From a checkpoint of a small transformer trained on Wikipedia: LayerNorm before each block, 268M tokens.
Each number is 200 + 40 x the weight over its row's rms, rounded and kept within 0 to 999. Layers, rows and columns count from 0. The size before them is the row's rms in percent of the matrix's.

# layer 11 MLP down, 192x768, rms 0.19, rows 145-191, columns 480-575
103,130,231,170,232,152,247,227,175,212,193,240,185,181,169,151,212,206,141,195,162,265,221,206,176,261,224,249,201,172,231,214,226,239,135,166,259,165,216,242,270,184,196,199,211,208,247,237,206,177,233,189,201,307,206,259,283,144,211,214,176,196,193,183,220,192,186,222,203,253,197,190,267,154,198,192,163,247,136,208,240,184,203,150,167,196,209,167,238,176,220,249,165,163,154,240,236
099,199,288,186,157,230,218,172,187,223,148,255,247,182,202,247,235,226,133,206,196,210,223,168,144,230,111,199,210,199,220,161,155,200,195,164,146,201,200,249,143,124,199,221,187,152,105,240,252,237,195,198,256,205,128,280,203,224,196,244,157,272,263,212,200,227,236,205,137,141,200,252,317,227,184,186,204,227,184,154,117,201,231,156,140,200,224,279,212,212,257,181,169,256,144,171,191
101,239,154,209,204,205,250,179,218,153,140,164,222,247,193,151,189,174,198,260,184,216,206,201,176,168,169,202,160,206,222,191,217,208,171,171,215,189,203,262,155,180,125,184,157,224,265,177,157,278,184,200,177,157,206,169,178,213,244,123,248,185,259,169,162,242,160,172,268,278,137,163,185,175,217,148,132,149,172,264,219,222,206,142,198,240,258,176,221,167,227,173,155,195,232,214,201
094,131,208,283,168,213,92,227,267,178,175,275,166,164,207,173,256,144,227,145,134,190,179,168,192,189,227,219,178,169,208,260,186,197,300,208,156,187,236,155,163,183,181,198,205,235,231,215,183,200,208,231,142,224,114,142,159,251,249,210,243,153,226,219,234,228,246,202,201,247,192,179,201,260,191,209,159,134,233,190,175,233,198,157,113,226,275,207,164,190,129,264,178,290,135,225,147
099,209,234,188,207,210,193,188,148,239,171,161,140,118,133,258,245,179,306,224,129,158,207,201,216,116,224,186,188,234,182,219,161,229,179,222,292,98,206,145,255,155,235,189,170,215,229,198,213,198,193,208,159,237,229,222,219,192,224,246,234,263,242,247,232,231,153,144,218,164,222,231,141,182,245,220,91,226,267,126,192,193,201,224,86,203,267,194,212,136,216,188,238,209,161,215,233
103,181,147,240,271,225,214,238,216,193,162,173,197,186,241,210,203,251,249,172,218,218,181,185,149,157,250,132,159,249,205,141,140,191,140,151,206,266,200,193,157,197,208,216,150,207,186,249,180,219,190,250,223,181,164,224,209,190,174,169,207,186,176,221,221,155,187,232,236,242,209,221,144,185,206,249,247,276,209,214,244,174,240,174,215,263,179,239,145,246,177,226,245,255,256,269,173
103,237,197,138,180,256,191,199,207,238,240,202,196,187,139,176,232,173,153,177,249,176,181,210,185,198,297,218,172,202,210,167,175,194,219,191,206,168,160,207,310,196,186,126,232,188,212,135,208,226,167,191,207,173,202,249,175,165,292,141,205,243,201,245,231,180,228,241,190,194,233,132,199,176,109,231,203,244,167,170,215,208,174,230,234,98,231,247,150,184,281,220,222,215,232,239,174
102,181,171,250,184,208,187,215,246,146,269,227,252,168,172,237,179,228,163,215,197,236,223,142,273,176,155,147,132,288,211,184,224,213,241,199,240,223,160,182,232,210,212,210,282,243,133,253,180,232,216,298,209,169,184,162,218,195,206,160,217,194,200,115,213,157,181,139,187,212,177,213,191,176,261,181,251,204,240,185,158,195,215,119,202,122,204,175,107,200,235,191,172,156,190,172,252
104,171,177,149,201,130,162,254,213,173,197,97,171,184,154,166,208,120,240,164,204,182,295,222,282,175,172,214,175,186,147,145,141,256,171,242,209,231,183,164,122,180,165,258,203,221,84,250,258,265,167,173,147,219,155,183,266,175,234,161,264,209,251,230,216,149,199,145,198,200,210,198,179,117,235,216,236,204,205,191,189,258,231,229,214,184,172,156,205,157,251,192,199,225,205,201,238
100,150,194,241,243,253,211,216,120,219,199,244,218,191,137,215,194,170,182,196,168,265,178,147,216,89,154,184,230,221,215,160,245,213,181,251,214,187,269,162,241,149,300,257,156,248,221,187,209,222,166,251,110,156,192,178,207,161,155,241,108,189,164,210,140,253,282,200,207,187,196,176,207,234,199,161,160,186,178,171,260,262,209,176,161,180,267,169,145,166,241,193,182,178,222,236,257
102,197,209,280,131,216,261,214,198,203,215,106,198,212,106,194,153,174,139,222,200,242,228,174,166,172,168,140,137,182,205,239,232,248,239,201,236,265,219,268,241,218,177,177,194,169,212,179,320,118,186,197,283,173,142,231,152,180,199,269,135,224,222,204,175,141,230,232,185,199,217,135,227,201,182,162,166,201,193,199,258,164,188,171,186,227,223,217,199,268,215,227,190,248,165,188,213
100,238,237,208,234,158,96,186,182,189,162,181,178,271,260,196,190,265,262,162,229,214,198,262,221,236,203,194,180,151,253,172,208,214,162,202,177,234,227,225,236,170,317,113,239,254,115,224,158,277,210,199,184,212,262,222,190,257,206,226,234,151,226,184,198,262,182,215,208,158,182,217,222,122,208,287,147,177,134,172,192,277,209,208,225,158,240,143,156,159,152,229,185,125,287,188,246
097,226,203,248,118,237,121,212,202,205,185,238,225,187,170,256,221,174,189,235,159,216,221,168,245,152,186,247,201,156,216,260,138,177,205,195,234,203,188,203,210,145,246,240,200,223,135,166,176,201,301,264,256,200,209,208,195,170,226,157,151,276,282,219,217,239,235,220,216,161,221,154,269,175,216,266,298,188,229,242,229,207,304,206,205,210,200,187,242,154,226,206,187,162,198,212,191
097,160,189,180,205,213,163,184,138,213,133,163,176,237,160,245,142,169,250,202,236,207,219,153,155,187,179,180,151,246,150,203,180,172,220,180,242,177,172,220,147,254,170,192,244,274,186,131,252,170,225,194,175,159,181,153,207,279,157,163,207,166,214,198,198,219,153,180,201,237,212,170,217,220,208,194,145,262,254,195,247,254,184,210,187,179,302,190,246,217,264,170,199,233,216,197,236
099,201,220,146,271,238,198,285,186,203,144,142,259,128,167,177,206,214,250,213,233,157,242,267,137,205,171,172,143,230,291,173,200,215,203,192,142,188,172,227,193,212,193,185,152,161,184,203,100,255,194,174,175,270,252,223,185,175,233,105,207,189,183,175,219,192,186,261,227,162,263,237,174,236,168,217,229,226,301,193,274,182,209,221,160,193,253,218,282,206,231,187,231,186,137,145,230
100,184,252,226,262,182,301,205,249,237,188,170,218,181,232,272,220,166,222,158,233,141,215,194,208,252,235,229,252,207,182,209,154,220,246,242,231,198,198,254,155,212,219,218,133,134,190,231,237,229,234,222,189,230,238,189,191,187,263,177,200,186,183,254,159,220,198,151,236,187,225,236,180,171,189,213,250,229,210,166,138,235,256,146,171,146,136,220,235,247,203,240,178,153,240,175,237
099,176,198,126,159,166,249,237,221,232,165,245,175,184,231,160,229,198,310,259,291,199,226,204,257,137,222,198,229,172,162,183,244,180,173,214,246,268,259,196,212,190,249,225,138,214,211,178,151,192,184,157,186,153,210,186,194,218,190,196,161,159,107,246,205,255,169,206,151,199,155,249,237,201,196,242,207,184,230,170,252,242,232,161,260,122,154,204,178,183,211,201,169,277,175,150,173
102,191,263,168,166,211,172,282,237,278,121,218,213,220,215,293,223,194,118,222,180,172,219,229,225,191,177,190,184,230,121,133,153,220,172,248,188,224,194,196,179,169,126,160,249,153,189,232,212,182,210,206,233,167,175,305,195,223,202,204,235,133,190,187,246,238,263,244,259,210,220,249,211,272,190,228,197,193,162,176,224,232,192,244,198,207,183,196,213,234,219,208,211,205,164,186,207
097,178,191,144,207,216,232,230,142,171,162,239,243,210,178,241,210,209,182,216,147,206,203,204,190,193,202,188,174,217,184,241,132,215,198,172,188,157,183,233,201,217,243,224,213,190,153,151,253,268,139,198,205,198,165,191,171,132,166,148,179,127,156,216,185,201,239,195,222,244,140,251,143,199,178,106,196,226,181,184,145,240,164,139,192,233,208,151,231,153,243,207,224,210,123,154,234
102,277,150,199,198,203,168,181,126,247,208,173,233,220,203,179,147,237,192,192,263,201,159,237,192,272,275,207,145,238,185,198,249,181,216,152,227,275,173,231,195,187,174,224,164,232,154,234,191,200,271,255,188,184,289,291,248,227,254,193,117,125,202,135,174,196,254,214,212,148,166,180,155,240,192,191,237,178,196,167,138,175,185,243,166,232,198,213,179,165,158,220,222,176,298,264,126
104,105,164,198,227,170,205,162,218,211,172,186,141,219,216,161,138,154,233,248,103,297,219,165,159,241,147,174,240,152,219,229,190,152,207,233,189,245,100,183,186,166,273,187,218,157,279,225,257,156,208,192,238,253,171,198,211,121,210,209,184,215,184,152,184,173,180,233,153,216,219,190,199,175,136,194,175,215,204,212,261,242,174,111,205,198,200,195,182,192,291,204,253,183,235,241,198
100,155,251,249,210,210,265,185,182,241,172,233,174,276,275,164,130,180,186,193,213,167,235,251,206,206,217,196,204,178,171,210,240,214,286,138,208,181,176,194,167,256,183,229,169,239,190,210,218,207,139,230,180,133,235,199,211,170,95,181,179,166,190,124,194,250,233,167,238,204,214,250,220,313,215,208,183,203,135,190,254,145,202,242,215,252,126,208,230,148,178,197,75,138,251,220,207
102,142,206,196,187,217,213,199,209,175,186,204,223,145,226,180,166,234,315,236,247,178,155,240,230,212,228,178,195,120,237,233,201,198,207,223,254,113,197,225,228,156,193,188,230,271,153,228,169,173,225,202,171,270,230,202,218,198,195,187,178,238,188,180,243,236,212,158,223,245,236,270,162,145,215,194,131,185,185,153,232,156,191,249,153,150,203,203,181,220,144,209,180,180,149,262,227
099,151,165,207,204,267,179,184,259,199,153,198,223,188,278,252,195,161,138,173,150,184,251,198,228,205,262,197,150,185,180,158,175,220,187,158,188,215,226,191,302,235,145,285,173,217,201,208,163,274,200,253,216,126,229,212,224,173,191,193,120,174,199,190,189,249,186,221,207,195,154,232,248,189,203,199,154,153,168,173,199,165,235,178,179,255,318,250,214,123,199,181,188,182,189,101,237
101,222,168,189,202,228,190,207,187,121,132,199,210,286,172,206,175,218,179,165,216,171,105,143,262,165,105,230,86,156,179,195,141,162,193,222,250,184,213,222,205,178,208,192,189,138,281,183,177,229,184,227,218,287,139,286,236,231,164,214,257,156,213,160,183,154,278,151,186,185,303,140,172,229,167,176,198,220,171,203,247,155,191,265,293,148,202,215,223,178,132,185,184,190,160,192,181
099,226,230,218,199,252,152,297,250,261,243,212,211,171,167,114,210,249,139,153,209,210,233,114,203,216,163,165,224,153,203,175,234,252,148,234,196,204,185,249,217,166,228,169,186,177,198,216,249,200,195,245,230,184,200,225,209,155,205,188,225,193,222,215,185,200,170,254,257,233,159,252,183,219,227,208,228,187,191,153,220,180,176,252,211,188,184,159,145,213,194,184,221,205,257,195,256
098,166,190,206,268,173,196,177,133,157,185,153,227,219,275,235,139,179,138,262,172,217,184,168,209,161,241,195,164,258,162,247,184,209,218,218,266,307,212,194,221,217,206,166,244,287,204,163,189,182,217,158,221,208,214,218,198,160,231,176,204,210,180,198,202,264,183,268,169,198,148,166,221,176,252,226,178,225,196,117,185,237,264,141,139,165,183,198,297,181,192,201,223,168,191,198,232
099,141,236,214,272,191,171,234,111,225,190,197,200,217,181,221,265,227,185,202,152,207,166,175,276,190,182,190,288,202,151,220,240,213,197,215,275,277,193,168,179,204,199,216,231,228,164,206,184,198,162,167,208,215,215,190,152,159,226,232,158,139,177,207,178,212,242,176,152,223,201,188,149,227,223,188,214,248,163,211,208,172,296,166,242,201,195,238,133,171,157,219,198,215,212,176,222
096,268,198,197,254,164,149,270,142,227,193,177,233,217,86,152,147,188,231,198,194,286,213,224,144,193,281,185,239,256,242,203,154,157,191,160,205,168,208,185,187,213,217,196,199,230,175,217,189,181,274,230,208,198,232,224,207,195,182,230,185,191,209,225,223,210,216,227,112,194,251,217,244,164,257,252,277,260,235,204,203,172,98,182,169,220,202,149,241,143,155,264,209,219,169,243,162
098,178,154,197,251,273,235,165,235,206,179,222,280,247,219,213,262,136,163,303,261,159,201,215,233,166,221,245,252,246,135,155,153,185,185,275,159,234,247,292,198,203,149,119,219,249,181,157,230,228,197,230,266,189,247,211,179,182,122,206,266,186,193,166,137,160,296,250,181,217,217,162,163,256,162,161,155,123,227,245,180,226,189,172,274,159,249,230,173,185,169,107,155,248,229,208,181
104,218,243,214,255,202,184,214,140,198,226,236,241,148,200,193,217,213,247,191,256,170,138,221,153,267,192,144,258,204,145,164,168,181,118,198,164,248,251,198,201,173,190,178,181,151,256,223,203,158,171,203,211,237,229,223,227,248,137,175,209,151,175,181,201,241,225,177,169,222,136,204,195,169,136,229,152,228,157,163,217,197,179,193,193,196,232,181,205,191,200,151,284,200,217,165,153
096,183,166,235,185,145,248,239,288,237,168,172,222,231,103,142,213,222,237,198,199,266,175,315,220,240,188,228,188,120,184,196,200,241,142,119,211,151,203,147,194,260,175,176,216,153,249,245,173,251,146,141,249,219,219,198,162,226,173,174,274,236,194,217,239,207,198,168,188,258,162,160,212,211,209,162,106,304,248,176,195,148,213,188,244,207,121,218,177,159,175,174,228,122,219,188,189
101,174,192,184,231,213,229,167,228,187,219,213,158,202,145,267,192,239,250,194,180,207,237,188,184,240,188,228,217,137,191,217,153,232,146,101,224,204,180,200,204,173,248,262,215,218,189,122,231,193,172,120,201,214,207,213,201,152,161,166,254,198,161,179,201,158,149,231,158,146,130,166,185,255,192,246,152,129,224,156,228,226,232,170,194,223,182,240,142,225,244,277,261,215,148,179,177
104,148,221,136,259,237,173,242,80,194,213,257,299,211,217,150,142,151,214,160,242,220,235,194,152,192,263,174,219,206,197,211,164,230,210,203,221,234,145,178,237,209,182,161,245,241,236,317,143,147,140,195,178,120,217,149,162,188,172,121,180,182,160,174,237,254,250,162,148,181,236,164,208,187,186,248,250,237,170,171,231,171,208,239,157,217,248,155,159,196,219,224,218,170,152,156,173
100,133,117,238,245,189,214,239,190,292,230,123,229,228,220,210,198,180,228,217,289,176,228,283,143,225,146,152,176,180,157,206,152,200,251,150,149,178,165,195,242,285,105,191,139,188,335,194,185,171,195,193,199,239,255,264,213,169,175,179,171,181,169,194,159,124,267,194,237,211,219,148,230,237,202,187,172,193,207,183,212,142,204,230,189,228,139,192,251,212,227,215,246,233,249,184,184
096,204,162,177,152,175,240,215,236,236,133,253,240,187,168,256,119,137,254,190,280,204,220,183,196,173,160,161,148,228,214,191,160,228,208,229,224,289,161,173,256,263,170,180,161,191,222,179,192,213,204,161,146,174,173,221,166,146,157,129,163,189,137,192,278,204,173,279,183,192,196,196,182,271,296,239,235,158,178,231,149,246,199,158,176,167,260,154,185,202,174,264,169,236,140,142,251
098,259,137,148,115,199,200,141,232,172,273,186,215,164,175,222,131,199,115,252,222,193,207,240,237,210,145,188,223,289,262,139,171,136,145,107,211,229,210,145,210,230,195,163,203,292,209,167,142,210,169,267,189,158,186,227,236,240,185,106,209,231,205,265,294,160,208,211,205,258,185,184,177,263,143,165,147,124,168,228,177,146,204,185,177,147,234,183,177,180,273,170,207,253,147,213,265
104,244,198,202,209,173,145,202,276,121,176,200,218,147,233,198,238,232,276,224,204,199,216,258,172,198,263,137,194,247,221,239,231,236,204,149,219,144,199,249,208,176,243,248,259,161,228,236,303,236,284,186,182,163,158,171,239,234,155,212,117,241,196,177,160,201,109,154,118,195,112,285,207,197,224,120,159,221,238,277,168,173,155,263,244,217,171,228,228,260,133,124,262,188,183,162,248
099,227,179,152,216,181,221,213,224,196,197,287,166,172,264,194,141,154,205,185,189,171,174,174,168,171,232,230,205,228,168,150,173,139,183,187,152,261,195,267,157,183,208,201,164,213,225,246,270,285,174,167,118,208,257,282,173,202,168,227,212,233,192,237,261,198,217,189,204,238,217,269,176,236,209,232,176,207,201,166,214,208,168,190,173,192,183,228,115,234,127,223,213,200,215,183,197
094,169,171,135,200,176,199,156,137,223,250,161,234,167,250,196,212,237,222,253,158,262,204,250,249,149,185,233,202,239,194,249,210,216,144,165,264,206,164,196,203,165,184,239,175,220,185,145,258,230,201,149,166,211,207,221,211,223,200,191,140,174,186,139,147,187,170,140,167,171,188,223,232,152,193,175,157,177,203,245,204,216,207,235,225,206,208,175,230,238,195,203,287,177,241,140,230
099,193,114,191,251,144,242,232,179,206,184,215,243,178,247,201,216,220,269,193,132,171,105,171,121,150,154,186,165,247,148,196,229,224,185,208,219,177,173,205,246,184,207,255,168,267,232,193,213,195,192,202,210,249,172,204,175,138,209,164,297,117,196,189,255,233,190,203,165,179,280,202,135,216,209,207,280,107,202,238,140,278,170,206,224,196,159,204,140,257,195,252,264,172,113,205,183
104,142,196,229,205,212,178,236,239,185,250,165,185,159,165,287,210,209,181,196,304,248,241,212,253,192,264,264,151,206,278,187,189,199,238,165,117,232,255,244,208,198,147,287,169,219,132,201,252,237,160,149,266,235,163,167,260,196,212,226,263,209,231,185,144,207,149,232,188,229,193,160,203,158,229,158,167,234,224,136,143,222,258,191,102,278,125,263,237,220,200,204,257,186,207,208,166
100,263,214,197,146,156,117,247,256,215,173,151,176,181,207,124,190,147,226,215,136,215,164,202,192,215,147,176,223,209,162,153,136,213,177,185,177,166,229,220,170,205,124,233,176,201,240,247,194,173,176,184,225,185,233,177,180,244,263,221,147,248,193,196,203,175,201,257,267,191,182,180,191,224,135,148,173,190,177,206,178,210,193,204,192,210,195,158,194,271,213,179,247,209,221,201,217
097,223,185,157,192,245,160,119,204,182,136,161,218,240,297,221,260,278,155,214,257,187,217,205,203,147,181,154,198,266,189,227,150,192,233,216,157,292,213,264,161,198,269,122,116,129,239,159,193,230,229,201,153,212,159,164,186,137,204,193,262,196,217,170,174,202,268,165,165,175,220,191,288,198,244,200,190,177,265,153,210,256,153,236,146,192,214,235,142,287,174,233,262,178,224,238,155
097,153,189,187,120,155,214,196,239,201,209,199,138,229,233,199,251,235,192,160,284,189,211,188,230,86,244,182,155,233,157,190,247,166,271,192,150,277,159,187,231,241,203,165,213,256,130,225,179,171,169,230,238,176,200,173,214,189,262,241,278,250,171,219,254,199,224,266,208,265,155,199,212,195,181,216,254,222,191,134,264,137,176,237,195,193,232,232,184,296,128,215,131,224,230,235,234
099,207,166,212,193,227,192,227,190,212,124,172,250,209,253,148,298,173,202,203,162,188,162,183,237,270,138,195,259,174,170,149,198,190,205,189,215,201,227,218,186,197,277,251,157,200,217,209,292,160,294,218,220,249,192,191,204,238,232,199,189,210,185,192,277,163,202,120,200,274,135,252,171,183,239,225,193,183,118,226,221,224,162,173,143,165,168,216,288,226,170,179,232,208,210,208,204
098,286,198,245,183,174,240,195,155,183,194,187,181,137,198,156,182,212,221,162,151,202,233,94,193,217,216,201,276,224,239,166,232,236,216,254,235,204,227,222,237,150,173,215,129,211,222,219,264,116,206,152,158,152,122,186,214,215,149,196,214,235,264,190,223,184,253,99,161,179,163,197,139,212,197,138,177,202,216,184,199,203,242,194,238,147,221,228,213,230,185,218,239,230,125,192,219